{
  "d_model": 256,
  "head_dim": 64,
  "norm": "rmsnorm",
  "rope_base": 10000.0,
  "rope_fraction": 1.0,
  "init": "trunc",
  "optimizer": "muon_variant",
  "beta1": 0.95,
  "decay_fraction": 1.0
}
Each number is 128 + 24 x the weight over the matrix's rms, rounded and kept within 0 to 255. Layers, rows and columns count from 0.

# layer 9 MLP down (transposed), 512x256, rms 0.0428, rows 387-421, columns 64-127
[[114 148  67 112 137 121 157 147 146 117 112 132 134 125 126 127 132 127 140 122 124 151 169  75  92 152 164 152 163  80 154 113 127 154 175 110 143 150 160 146 131 135 159 120 130  58 178 166  86 118 124 129 154 170 139 129 152 145 125 132 109  87 133 134]
 [117 152 136 128 157 155 138 122  99 210 129 132 149 172 126 135 160 117 123 124 141 146 138 148 123  90 140 129 136 149 124 128 154 149 147 143 142 100 159 150 193  99 141 112 119 111 116 157  92  84 100 106 151 109 155 140 103 150 121 119 182 147 144 117]
 [153 156 122  98 139 102 125  87 135 160 130 136 136 153 144 161 139 132 148 130 131  98 109 118 105 124 108 138 125 144 132 140 176  70 136 169 125 129 142 159 119  94 181  99  81 149 146 113 144 115 112 124 126 119 147 139  93 125 134 167 171 119  86 132]
 [ 83 116 135  86 141  90 107 120 137 114 122 134 114 114 119 125  89 116 112 131 107  95 148 149 159 143  90 133 145  99 134 141 164 148 128 101 144 179  94 121 134 109  73 128 115 120 146 140 122 113 112 152 154 110 110 135 104 138 130 101  77 132 130 123]
 [164 104 138 165 131 148 107 124  93 170 135 166 125 145 111 107 153 154 102 120 132 130  96 117 129 130 145 127 100 149  96  96  93 107 131 147 143 141 144 118  95 133 127 150 152 142  52 156 163 129 169 128 154 127 111  95 130 121  85 107  67 126 138 145]
 [143 122 145 147 104 139 162 130 145 150 145 155 123 108 160 108 175 102  93 146 145 118 118 113 118 128 130 122 154 115 112 101 130 174 169 130 112 123 105 116 123 177 149 160 125 136 124 175 169 150 138 143  86 122 134 131 115 102 173  90 145 127 133 126]
 [121 139 104 129 152 143 154 126 103 137  88 169 167 100 116 129 141 146 153 149 162 130 122 126 122 118 175 150 108 147 115 116 111 105 118  86 136 107 169 129 113 107 150  96 118  86 100 121 154 138 130 121 142 127 131 157 100 143 155 131 121 101 188  99]
 [143 144 107 131 140  97 124 115 178 112 159 135 110  95 112 127 135 137 136  98 102 101 107 141  90 117 107 187 122 161 122 133 139 138 128 116 140 162 170 115 141 158 133 156 105 143  70 109 137 156 128 154 134 105 118 185 138 121 101  95 118 149 110 148]
 [104 125 131  96 128 127 125 152 128 156 151 100 126 168 113 192 106 152 173 114 124 138 117 161 149 175 110 133 112 146 102  86 120 171 112 138 139 146 133 124 142 126 146 148 124 103 126  93  97 136 167 131 106  93 131 143 163 162 152 135 146 125  95 100]
 [144  96  75 142 151 107 126  75 154 136  95 102 140 122 141 116  92 178 102 142 159 160  91 111 116 113 151 139 151 151 109 113 114 145 160 120  84  95 156  88 137 127 142 116 127 110 118  84 126 108  90 115 106  87 157  82 124  95 109 134 130 123 150 133]
 [ 90 143 107  77 107 126 138 123 108  99 144  78 126 112 104 168 150 109 158 108 114  85 111 106 127 130 120 131  94 120 125 169 151 120 157 122 148 123 139 138 140  88 124 126 141  77 133  94 142 125 133 133 106  96 155 131 101 138 162 135 178 116 148 118]
 [135 107 108  63 123 122 126 118 101 124 129 116 111 121 154 137 118 122  97 142 120 119 168 150 119 159 134 103 159 145 141 156 139 153 145  86  90  99 122 123 169 113 167 142  73 143  96  86 154 109 113 125 130 163 113 129 125 128  81 106 122 117 191 116]
 [ 65 108  95 123  97 114 145 101 130 145 136 128 134 141 110 152 103 101  89 142 183 129 130 123 117 140  91 129 113 164 114 103 103 155  90 111 145 168 115 142 123 124 115 164  96 143 130 135 135 133 122 123 113 128 148 110 172 132 124 105 151 158 117 142]
 [141 114  99 159 119 127 147 133 156 127 151 147  96 145 161 106  79 139 135 133 142 138 107 149 138 125 106 136  91 129 128 133 170 143  85  85 126 137  98 159 125 155 114 123 128 142 104 129  95  89 135 148 102 133 110 132 129 136 130  87 144  86 104 113]
 [130 166 116 106 135 155 131 160 127 134 123 102 116  74  88 117 107 136 135 172 147 103 149 130 145 138 136 133 159 105 154 127 113 124  86 128 138 107 113 117 138 111 107 177 121 130 125 183  92 120 120 158 110  97 116 117 138 133 106  75 177 161 168 134]
 [158 128 178 128  70 181  97 142 124 126  90 181 150 140 113 111 140 127 148 116 142 152  93 135 143 115 145 132 112 121 127 120 148 148  76 152  88 112  90 123  82 146 111 104 118 158 127 134 129 138  95 159 112 150 121 119 182 168 114 119 152 114  96 102]
 [118 117 126 154 167  84 128 115 165 121 157  83 124 115 180 123  99 100 163 154 104  87 130 144 157 119 151 146 166 145 124 161 142 138 132 137 133 128 163 144 155 141  99 151 133 119 128 120 148 147 141 159 125 151 150 110 143 122 154 174  96 109 142 135]
 [161 116 126 112 141 173 121 102  87 145 143 104 160 112 145 169  69 144 100 123 136 159 145 126 126 102 151 108 148 138 143 108 126 131 151 142 108 114 129 121 128 167 113 128 146 143 116  99  74 128 135 146 119 107  82 129  83 152 129 133 141 137  90 135]
 [137  76 127 135 139 132 114 115 107 125 134 131  88  98 128 132 131 102 141 155 131 139 107  88 149 145 141 157  70 174 131 107 107 131 146 157 123 132  86 120 110 152 147 133 136  93 110 158 106 115 110 107 133 146 107 158  94 121 116  67 135 105 109 120]
 [104 156 139 156 166  96  96 105 159 155 144 156  95 113  89 114 148  94 147 101 142 140  78 108 145 124 142 140  99 166 121 157  89 161 138 116 114 141  92 131  81 155 138 127 140 107  97 119 169  73 126 132 135 135 148 115  91 158 115 139  94 101 170 148]
 [148 145 127 146 118 149 107 131 102 138 114 129 205 154 120  88 159 136 150 166 109 103 137 106  82 106 120 121 128 122 122 156 127 132 113 149 127 103  94 131 162 124 136  79 148  83 164 149 122 153 167 159 112  85 128 122 152 109  85 123 155 116  93 110]
 [102 132 118 137 109 116 123 130 132  79 157 143 152 157 141 163 144 142 198 102 144 102 118  98 122 106 152 115 124  78 131 129 146 105 131 115 127 130 162 130 135 149 100 100 114 115 141 145 114 106 123 163 108 140 134  78 104 145  93  94 123 151 150 125]
 [128 146 121  90  96 115 164 141 156  97 115 119 141 118 146 115 159 116 130 139 128 119 186 103 133 167 125 110 123 126 168 167 121 132 155 137 123 134 112 105 151  89 149 136 128 140 177 141 120 130 183  77  90  98 152 140 139 172 108  87 152 157 152 108]
 [145 105 128 131 150 147 103 114 144 110 168 136 194 105 149 112 130 121 161 153 107 130 116 137 112  76 126 101 133 125 119 145  87 114 132 109 114 157 122 121 136 153 113 102 114 128 160 130 116 113 115  85 138 123  92 126 156 123 124 121 121 164  97 134]
 [131 134  75 105 150 121 173  98 130 156 143 114 119 170  76 132 141 130 120 174 153 123 139 116 109 134 127 187 158 126 125 120 166 122 133 140 139  91 118 105 107  81 125 150  53  62 163 105 129 118 139  97 163 124 139 137 161 172 114 127 120 146 152 120]
 [111 105 126 187 116 137 145 133 122  89 139 122 121 172 102 158 140 130 102 141 115 123  59 182 148  91 138  90 106 119 125 113 109 175  82 105 113 111 151 166  79 114 129 137 114 110 106 118 159 131 180 152 144 182 145 134 127 127 126 165  87 157  87 167]
 [148 142 109 130 145 127 146 145 139 113 115 176 148 153 169 157 132 119 127 140 150 107 134 117 163 108 104 170  68  96 114 136 176 118 163 135 150  79 119 122 118 174 167 122 138 119 111 155 155 141 116 122 112 136 131  98 120 162 154 120  61 153 135 117]
 [137  91 155 152 155 148 127 135 181 129 131 105 140 137 109 163 128 173 131 140 132  74 112 134  99  86 141 120 147 111 121  96 108 134 132 128 120 124 127 155 187 137 141 104  93  92 136 127  93  92 100 110  95 134 123 142 108 119 120 129 112 166 121 133]
 [ 99 103 125 102 156 105 179  95 143 128 138 185 175  84 150 116 159 157 193 120 109 142 119  98 127 131 166 145 142  86 150 113  99 125 128 139 135 157 121 111 173 131 137 154  98 119 104 102  94  91 107 140 149 139 129 109 139 141 122 112 150 155 107 143]
 [113  94 125  99 147  94 146 121 130 150 134 131 178 167 166 109 113 140 123  98 119 118 164 176 118 132  86 101  99 147 102 112 136 134 134  85 127 124 162 121  67 125 105 150 119 138 151 133 139 155 129 105 144 144 114 133 116 140 158 148 128 150 117 164]
 [136 144 134 125 147  92 128 136 128 131 138 119 150 152 131 116 125 158 124  86 119  92  96 126 164 152 129  97 109 141 131 134 134  95 113 126 164 128 138 109 157 121 127 121 110 154 106 127 135 123 132 118 119 116 151 119 134 123 145 111 104 133 118 106]
 [105 154 135 104 108 127 122 134 170 139 141  91 118  75 156 121 113 148 157  98 143 171 155 112 132  90 152 124 137 153 123 115 121 124 149 113 113 173 138 127 131 117 119 104 126 126 127  81 101 117 118 126 138 158 118 149 121 135 168 115  86 186 105 138]
 [143 158 126 141 147 160 109 137 101 113 111 140 113 140 119 152  89 130 172 153 190  99 100 142 104 123  95  95 133 100 129 111 137 100 125 144 119  63 115  86 139 132 119 146 161 124 140 144 132  89 138 121  98 162 102 156 133 192 100 134 151  96 103 140]
 [132 116 150 128 108 145 138 154  87 149 161 190 137 118 123 115 131 155  94 123 127 102  91 109 163  50  90 143 134 119 111 106 113 115 152  99 154 120 137 107 133 101 142 134 139 131 140 104 146 110 123 107 104  98 154 109 182 110 143 135 138 119 117 129]
 [159 170 127 122 115  79 160 149 126 126 148 108 130 127 172  78 116  96 137 124 181 135 148 158  87 134 168  98 164  74 146 113 126 155 115 136 108 132 121 124 115 129 174 101 175 148 104 112 107  98  98 117 103 125 189 154 120 148 129 151 153 179 148 118]]
# layer 9 MLP gate, 512x256, rms 0.0429, rows 388-422, columns 64-127
[[135 150 126 142 118 144  86  97 100 114 155 117 149 131 167 160 106 125 102 118 105 190 129 106 128  73  83  65  97 128 118 135 133 114 169  95  93 165 121 127 149 150 126 109 138 111 117 125 116 133 104 111 122 104 139 131 144 165 132 154 127 152  97 172]
 [191 151 120 126 165  83 141 116 141  93 136  83 142 116 140 104 114 130 119 116 132 150 128  96 101  50 122 129 169 123 151 116 164 122 124 126 135 119  89 123 130 163 145 143 113  93 155 118 127 151 126 163 174 132  97 144 135 132 157 127 174 142 130 124]
 [130 152 151 125 172 152 148 145 125 122 114 152 164 121 130 166 130 168 118 108 177 175  95 147 131 114 128 121 162 152 148 113 152 118 124 122 175  80 147 147 117 147 141  94 160 142 104 137  84 162  86 133 152 117 153 131 172  92 123 101 161 152 126 123]
 [115 164 147 100 155 140  97  84 174 150 144  94 144 113 153 149  89 108 178 113 106 117 157 130 139  98 104 129 108 151 110 101 135 131 126 110 118 128 127 152 208 160 134 127  82  76 120  97 124 137  74 106 123 145 114 103  98 161 110 126 141  87 167  97]
 [135 121 129 149 138 100 145 149 147  98 135 133 145 134  99 140 134  99 184 109 121 132 144 117 141  61 113 146 107 131 125 124 161  96 138 127 119 110 120 114 140 135 127 116 162 106 145  99 101 137 176 130 112 137 100 118 126 105 117 141 109 123 138 125]
 [101  88 130  81 134  83  99 107 124 119 145 168 117 120 114  97  90 122 120 121  90 124 133 139  90  95 136 127 154 112 134  67 150 138 130 173 114 108 122  94 149  85  99  87 144  92 151 115  94 179 120 122 125 164 161 109 131 136 125 137 141  75 108  73]
 [123 137 121 108 130 166  97 148 156 133 164 122 184 102 123  90 114 147 117 173 124 142 125 148  62 150 116 137  86 147  94  74  87 133 112 140 122 121 125 130 109 104 135 179 134 122 113 121  59 126 125 124  96 130  91 139 148 128  89  82 101 145 115  91]
 [ 62  97  80 124 142 136 124  98 148 131 161 123  93  80 143 135 151 102 149 106 132 113 111 184 120 117 130  85  91 154 122 138  99 109 105 138 107 139 134 111 110 177 141  61 107 120  85 152 103 153 143 119 148  81 142 113 169 114 120  83 126 113 120 128]
 [164 142 118 156  77 104  93 118  99 137 139 127 175 100 128  83 122 105 108 122 184  93 134  90 150 151 107 135  99 159  64 131  99 100 135 119 128 119 137 108 140 124  98 102 130 136 110 160 117 165 131 153 150 121  63 155 129 125 116 148 121 176 149 119]
 [160 148 120 141 143 123 143  58 120  96 114 153 115 149 123 161 149 132 118 149 163 142 130 152 111  81 124  99 116  95 128 141 126 135  95 102 153 101 129 128 118 133 158 159 147  98 154  97 121  95 139  86 134 179 145 124 193 180 153 126 187  99 110 137]
 [107 154  91 127 126 100 102 118 123 119 134  95 169 120 155 117 147 124 100 118 101 159 111 138 147 158 149 138 168 109 114  87 141 114 143 119 160 131 162 127 171 101 141  88 143  89 132 124 135 160 132 180 119 116 139  88 128 182  96  95 100 149 111 147]
 [ 91 133 122 104 155 102 132 132 128 126 138 107 137 107 132 105 129  95 131 145 104 160 161 100 115 118 121 144 133 140 131 144 135 115 125 120 140 111 135 136 133 109 127 107 123  88 114 130 130 124 124 144 132 139 111 145 134 127 131 126 130 128 104 126]
 [163 151 110 150 133 165 126 121  92 140 109 163 144 116 149 116 104 151  98 136 133 109 116 132 102 110  83 111 120 133 127 121 206 111 105 109 127 141 120 121 138 115  91 164 174 143 121 137 118 111 126 145 134 110 137  90 131 127 159 131 150 127 107 137]
 [129 124 141 131 169  96 162 124 112 135  91 148 160  99 126 104 143 150 162 122  96 153 127 130 118 157  95 135 150 128 129 104 133 120  97 135 114 145  90 131 107 129  99 161  88 155 169 137 116 107 126 125 143  98 176 156 122 153 107 146 158 118 108 114]
 [164 114 114 137 176  86  87 140 169 159 156 162 128 121 140 123 140 154 125 159 125 137 141 128 149 139 135 130 119 147 127  81 136 146 127 105 129 124 104 165 130 126 166 141 129 124 130 112 115 146 142 129 111  70 120 149 145 107 130 105 161 128 144 103]
 [163 163  74 155 132  72 112  88 128 130 139 136 125  94 101 137 101 109 150 127  79 117 120 129 151 128 164 139 139 105 103 154 127 131 160 161  92 142 122 166  92 148 135 121 110 108 110 117  84 175  61 157 105 150 143 177 113 185 134 152 156 133 131 170]
 [107 120 114 138 130 155 127 151 162 130 120 115 109 113 106 140  90 142 196 121 142 116  85 156  40 153 132 125 112 126 140  93 160 155 102 184 147 133  95 120 115 106 123 143 105 146 147 108  98 129 131 120 138  92 118 176 118 149 144 129 130 108 106 138]
 [112 134 111 136 167 118 146 137 123 135 128 162 138 118 139 132 136 168 148 109 172 106 115 110 145 164 175 185 120 144 101 107 105 172 115 170  98  92 174  92 122 125 150 144 185 104  94 135 114 102 144  98 171 139 134 127 116  97 135 182 119 114 125 177]
 [153 114 142 148 131 155 164 167 111 115 165 107 124 145 172 203 106 162 116 179 118 113 121  88 148 106 142 148 112 114 154 136  43 104 135  96 168 109 130 148 115 130 134 126 182 121 139  95 126 102 117 129 172 111  83 115 140 151 137 129 130 154  69  84]
 [121 168 133 152 114  94 105 109 138 118 143 159 140 133 105 113 105 135 127 163 138 100 136 147 118 143 127 169 139 131 150 102 134 138 170 152 114  41 102 125  97 136  97 120 143 129 147 125 146 132  90 123 111 118 100 119  93  78 146 149  98 168 116 115]
 [113 204 153 159 116 111 112 122 114 122 144 134 166 144 126 172 143 123 149 117 122 146 135 113  88  75 103  97 168 115 131 145 119 102 129 147 139  85 150 106 129 153 109 136 128 124 123 162 136 147 152 162 113  94  97 125 128 150 114  85 141 136 147 142]
 [157 106  69 102  82 159 162 144  99 141 158 139 123 119 148 136 114 175 130 115 124 105 131 147 117 130  88 118 100  71 111 152  93  90  90 149 145 127  91 133 107 105 107 106 116 129 145 137  84 164 122 113 187 104 121 149 134 164 123 145 154  98 128 120]
 [112 108 156 105 113 156 165 167 130 154  92  93 167 100 175 112 141 110 120 117 112 130 162 138 139 131 150 121 124 106 139  95 160 137 109 119 182 128 128 155 101 101 149 114 132 123 152 109 113  72 115 158 124 110 179  74 146  94 129 105 145 163 110 135]
 [146 169 119 114 162 125 116 171 123  98 130 118 115 132 124 102 130 127 106 122 108 157 101 124  91 134 182 136 150 155 138 152 129 109 146 139 100 135 116 151 151 158 132 139 118 124  99 189 125 135 148 127  75 111 166 130 149 126 139  77  93 164  99 139]
 [122 119 123 125 154 113 108  75 136 124 173 161 143 104 101  95 131 138 103  77 176 115 136 153 124  61 153 123 143 155 135  99 104 140 111 151 125 117 131 110  95 125 121 130  73  92 116 152 123 167 149 118 116 119 157 183 157  84 142 111  76  84 144 147]
 [191 127 159 116 111 134 112 155 111 108 148 100  99 122 145 166 125  99 144 110 135 184 132 126 134 125 121 146 126 117 116 129 148 149 150 121 135 106 120 142 169 117 147 172 136 143 113 123 116  84 170 177 112 124 149 151 112 138 115 131 138  71 123 129]
 [114 167 127 117 125 162 112 121  62 174 126 137 123 131 111  98 147 185 144 156  97 104  72 108  88 128 112 136 127 170  96 120 132  71 141 158 151 131 117 118  97 143  97 133 142 100 147 173 130 165 129 145 158  93 124 115 114 109 112 135 162 155 139 115]
 [167 133 116 142 128 135 104 119 141  44 129 138 138 141  94 179  89  98 138 151 139 131 122  93 147 134 114 109 172 130 120 152 113 165  93 113 116 145 112 121 149 145 113 124 124 115 176  85 126 141 160 127 133  99 144  87 104 122  82 131  96 137 123  97]
 [159 147 103 136 131 107 139 133 170 152 122 139 106 155 126 116 148 156 163 145 111 143 151 116 161 106 152 141  83 152 152 157 116 118 146 133 105 133 154 138 102 119 112 143 156 155 196 169  86 133 142 139 167 144 151 100  88  93 127 137 119  98 187 108]
 [131  76 117 137 162 135 150 140 154 133 131  83 125  56 145 147 143  97 111  97 149 152 120 119 135 142 130  91 150 101 155  98 152 120 124  98 163 131 143 107 112 138 161 142 136 108 110  96  78 120 172 109 138  79 177 137 145 164 122 166 152 136 133 160]
 [135 141 156 133 148 149 134 141 140 123 142  93 150 108 149 121 119  99  89 106 138 164 189 116 138 116 111 111 109 137 122 133 138 142 117  65  96 102 146 174 110 104 104 120 110 136 100 115  87 111 136 135 179 113 100  94 119 145 152  69 111 172 147 107]
 [127 116 124 102 112 118 132  93 136  82 151 117 110 135 125 110 142 147 128 135 119 114 113 152 140 115 120 116 151 148 134 125 134 114 140 124 124 121 140 124 133 128 153  79 143 111  99  88 148 157 109 149 144  80  88 149 119 161 146 130 139  82 158  97]
 [153 111 133 117 115 165  58 128 101 133 118 124 118 152  64 114 141 137 142 154 168 131 119 139 135  85 124 174 166 129  93 132 135 122 124 115 166 127 109 106 149 100 116 142 114 113 158 114 141 135 118 106 122 132 158 125 110 118 186 143 153 117 145 119]
 [165 167 136 101 137 103 151 124 123 118 100  90 145 113 145 124 124 128 206 154 135 182 122 125 150 116 111 143 100 103 128  95 142 140  96 166 151 123 162 147 138 169 151 188 125 145 122 100 125  92  99 158 114  66 119 116  90 138 152 149 130 153 132 140]
 [138 123 137 149 131 145 107 154 156 148 130 106 124  64 129 117 162 127 141 139 138 136  79 123 152 100 111 134 125 169 146 142 148 151 116 136 160 139 112 137  97 130  86 163 100 120 103 113 108 109 131 138 146 151 143 138 154 162 144 120 129 140 136 158]]
# layer 9 MLP up, 512x256, rms 0.0429, rows 388-422, columns 64-127
[[147 147 118 125 127 111 154 159 135  87 126 123 135 123 152 108 141 142 138 138 161  93  99 186  75 131 176 139 130 117  75 139  94 128 125 112 124 130 115 115 119 129 100 134 186 139 126 140 112 146  89 136 160 155 121 124 102  80 142 139 135 131 125 113]
 [124 108 148 138 126  94 123 135  84 150 131 159  90 135 147 116 110 101 150 113  94 118 130 159 103 121 139 169 109 154 154 166 166 118 140 119 154 135 143 118 155 122 101 163 162 122 147 100 167 137 102 162  99 115 131 116 135 137 120 155 115 112  99 144]
 [143 132 131  98 146 131 175  99 123 123 116 119  96 121 162 136 168 160 128 108 118 125 148 139 133 143  86 124 109 121 113 143 122 145 114 143 141 136 136 111 130  96 153  91 129  63 143 120 124 132 160 131 154 109  81 138 143 170  85 154 120 115 131 106]
 [120 100 144 138  99 123 174  93 134 146 121 131 141 153 100  90 202 145  90 171 124 131 115 160 131 123 133 136 100 165 134 145  89 168 102 117 165 109 127 173 111  76 109 163 125 130 134 125 141 128 141 126 151 135 104 156 123 105 117 140 152 122 132 134]
 [136 124 154 134 145 123 167 113 103 125 118 133 131 154 146 140 152 182  77 105 114  70 114 138 140 183 108 125 146 128 116 153  89 150 145 101 148 122 118 133 168 118 121 132 109 124 160 117 124 152 118 112 153 129 144 100 148 159 137 107 104 158  80 135]
 [111 121 146 164 109 158 120 152 103 133 129 130  93 106  87 128 107 172 139 183 111 148 126 182 112 112 110 119 114 156 149  76 140 126 101  84 103 178 121 143 101  90 131 116 128  54 187 106 168 103 105 148 143 152 129 125 142  95 107 140 149 138 114 136]
 [143 135 146 152 103 108  85 145 109 128 114  93 109 123  90 117 159 134 111 116 123 149  59  80 104 121  78 160 131 138 146 134 153 143 148 150  95 125 163 130  94 107 136 143 126 144 114 131 139 111 101 123 129 180 143 173 163 166 111 155 130 106 112 138]
 [107 108 127 149 136 156 134 161 144 150 153 111 148 101 133 101 103 147  91 141 118 121 131 130 140  85 115 153 153 137 119  96 155 129 125 134 169  99  87 124 155 127 134  88 123 113 112 119 110 124  99 115  84 123 134 175 137 122  90 148 152 106 100 145]
 [133 114 101 122 105  97  70  95 101  89 131 148 122 149 145 153  72 144 122 141 114 159 100 172 110 131 158 100 126 152 156 127 148  92 105 132 142  89 104 133 114 137 140 139 121 121 127 103 152 148 122 127 128 130 117 143 101 138 149 154  78  96 118 130]
 [ 98 129  80 116 107 132 118 149 115 165 120  78 169 107 117 177  98 125 118 128 145 144 122 178 142 137  79 100  97 126 152 115  89 121 131 159 162  67 138 131 119 112 123 121 142 154  92 128  93 143 136 141 112 119 127 143 115 108 161  85 139 139 132 113]
 [131  89 105 124 123 136 112 149 120 108 147 166 129 143  87 124 194 159  88 151  95 114 135 122 160 169  78 179 107 149 107 141 128 150  95 126 157 125 150 154  91 135 107 142 129 150  94 140  90  78 146 144 125 148 140 129 104 137 108 126  71 106 159 129]
 [133 124 146 149 211 103 125 136 103 115 123 147 134  74 140 144 137 131 131 105 122 100 172 140  78 133 135 118 127 138 127 122 131  86 115 128 107 116 117 139 142 119 111 114 130 121 142 125 152 119 118 122  88 131 136 172 109 133  93 147 131 122 140 144]
 [ 97 125 169 124 111 108  85 109 151 151 145 127 103 138  99 108 121 120 112 103 172 149 146 123 118 125 155 127 140 144 106 148  95 153 139 141 160 137 105 127 140 122 115 123  91 144 127 127 135 163 117  92 176 151 129  73 114 139 133  96 111 116 161 120]
 [ 95 120 104 141 134 126  94 168 101 131 150  87 164 120 139  93 168 103 118 131 116 161 146 125 105 162 115 133 137 104 126 115 132 142 154 122  84 140 167 158 126 160 157 157 149 144 128 152 159  97 158  94 131 145 143 196 154 112 155 127 158  87 122  82]
 [119 114 107 140 119 152  78  80 122 120 149 163 179 152 162 111 116 120 152 128  99 112 132 106 139 113 122  62 142 134 162  89 184 107 125 140 117 129 148 146 138  96 150 139 151 120 130 123 124 110 158 101 138 114 121 150  96 133  97 114 151  97 125 109]
 [102 122 108 149 118 108 122 140 133  93 124 163 140  81 108 130 110 105 132 149 121  98 147 146 118 150  97 101 157 136 120 110  86 149 135 118  91 105 157 176 137 132 114 132 133 121 106 100 143 142 136 104 141 137  88 145  97 141 178 151 157 159 137 110]
 [104  94 157 106 138  93 139 136 140 155 150 125 116 107 168 120 111 141 141 126 133  91 135 126  86  96 120 127 166 136 120 134  91 113 136 159 124  99  86 108 141 106 133 156 144 132 150  98  77  72  90 103 117 136 142 104 116 122 183 136 127 144 152  85]
 [137 160 136 137 107 114  76 155 145 139 130 152 100  86 127 160 172 118 108 116 162 168 145 182  93 122 142  97 105 152 138 170 131 140 103 116 109 125 164 136 123 158  83 115 157 103 114 133 139 139 117 158 159 109 150 125 140 156  99 161 131 170 128 137]
 [ 99 120  96  74 146 136 159  97 113 104  77 146 151 127 115 128 128 119 178 103 127 115 134 130 113  71 138 115 137 117 145 152 149  83 121 131 113 111 148 134 145 122 103 104 124 152  78  87 147 135 168  95 164 136 118 143 116 131 133  93 133 126 113 101]
 [111 107 149  86 111 128 141 131 120 147 122  73 104 135 125 138 125  82 144 124 137 160 134 138 125 148 119 115 130 122 155  99 162 146 106 137 137 174 156 101 114 108 126 142 122 142 134 102  95 154  87 132  98 123 100  93 111 153 149 155 145 145 130  96]
 [143 115 127 125 140 157 102 101  89  99 109 109 138 166 146 109  79 127 128 156 103  90 126 151 148 139 122 167 147  86  71 122 135 133 123 159 158 105 128 127 127 134 179 152 129 132 104 132 152 115 173 120 156  84 125 118 133 125 109 115 108 133 113 119]
 [132 121 123  64 140 138 147 103  64 142 142 143 112 126 123  92 150 151 143 128 135 102 129 160 118 155  99 119 137 104 119 133 125  99 110 161 120 114 145 103 128  86 115 108 122 112  83 116  64 151 126 119 176 150 115 170 153 167 177 106 118  97 133 173]
 [119 126 121 124 145 123 141  92 100 120 126  77 132  95  97 127 100 141  99 174 139 128 175 115  93 132 122  99  94 134 119 120 128 126 105 159 146  71 122 114 124 159 157 139 135 154 115 104  96 141 132  81 118 151 133 118  95 136  99 164 146 126 103 148]
 [149 119 167 144 119  81 136 114 113 147 120  68 120 122 142 133 131 167 108 129 126 116 185 127 123  60 138 131 148 160 120 169 130  91 103 174 148 142 139 127 143 114 120 147 138 110  92 115 156 171 137 121 172 164 120 151 124 134 126 159 130 184 140 153]
 [121 105 149 125 119 102 130 160 133 101 102 127 152 118 113 119  88 159 133 135 105 136 175 120 119 138 116 124 109 147 132 151 105 157 139 173 150 123  95 114 160 107 125 106 147 129 115 104  69 129 142 146 114 117 135 146 100 122 135 165 177  98 166 109]
 [137 149 127 127 135 118 122 112 138 143 162 103 111 157 130 134 132  70 112 191 105  84 120 135 177 130 114 135 127 117 140 132  93 101 145 150 127 128 162 101 155 120 132 123 144 102 134 135 134 134  74 123 143  98  80 142  98  76 118  98 134 159 104  96]
 [139 142 140 132 126 109 117 112 121 120 153  86 146 114 127 113  99 173 154 147 125 143 128 162  96 129 131 127 153 115 111 135 138 117 118 117 115 100 168 126 147  94 119 127 102 158 124 150 118 151 116 143 146  88  77 126 133 123 121 115 167 100 136 135]
 [116 107 141 114 154  97 141 106  97 144 135 130 139  84  75 160 139 153 130 154 135 160 147 109 106 128 106 149 134 129  92 156 162 123 133 147  78  96  82 108 116 100 114 157  93 141 114 136 151 119 156 120 164 135  79  95 123 117 190 133 144 144 116 140]
 [118 102 121 170 168  95 133 138 175 138 144 173  97 155 126 156 124 143 141 123  85 168 165 139 132  82 153 102 122 125 156  95 132 110 100  90  94 125 151 120  94 160 166 123 134 151 102 111 130 142 124 160 112 107 137 144  83 147 154 125 100 140 104 150]
 [ 99  46 155  94  86 135 115 149  99 133 101 123  96 116 123 133 133 130 142 130  86 150  74 141 131 119 139 108 156 100 119  96 137  97 103 137 156 102 115 132 120 163 103 132 147 163 130 176 144 117 122  99 135 114 153 141 141 103 122 114 136 113 147 153]
 [177 152 143 123 124 131 135 145 134 133 160  88 156 134 107 121 157 113 188 125 132 139 147 135 188 143 114 152 111 127 129 114 130  94 118 137 144 144 115 135 171  88 145 122 148 132  72 126 136 141 147 166 171  81 162 119 100 130 130 135 145 140 172 131]
 [132 164  87 122 131 176 134 139 152 111 160 143 104  85 164 134 158  92 127 122  87  88 154 160  88 111 161 131 158  96 183 183 149 118 155 133 122 122 147 115 167 148 157 138 112 163 138 130 126 104 154  93 123 151 158 136 111 131 116 140 134 131 129  89]
 [106 118 115 128 136 142 152 110 165 123 147 181 131 149 110 129 156 134 124 140 139 143 134 146 116 131  92  98 141  94 131 149 113 129 113 114 132 135 126 130 168 134 129 111 105 105 120  82 126 148 161 108 102 159 117  92 169 175 112 116 143 128 152 143]
 [121  90 198 132  88 120 116  82 181 109 122 108 109 107 119 116 106  87  95 149 111 105 124 111 105 133 132 135 132 113 144 117 112 186 128  95  89 137 151 122 134 117  94 116 113 151 131 166 105 138 108 103 115 142 147 146 148 132 105 119 126 164 145 156]
 [115 115 179  79 137 120 162 118 150 112 131 113 123 123 110 123 106 126 105 148 113 101 143 132 137 101 116 148 148 108 120 139  74 119 122 137 145 141 151 113  99 116 151 144 150 127 155 124 149 113 129 123 123 164 122 113 122 147 134 165 134 137 168 151]]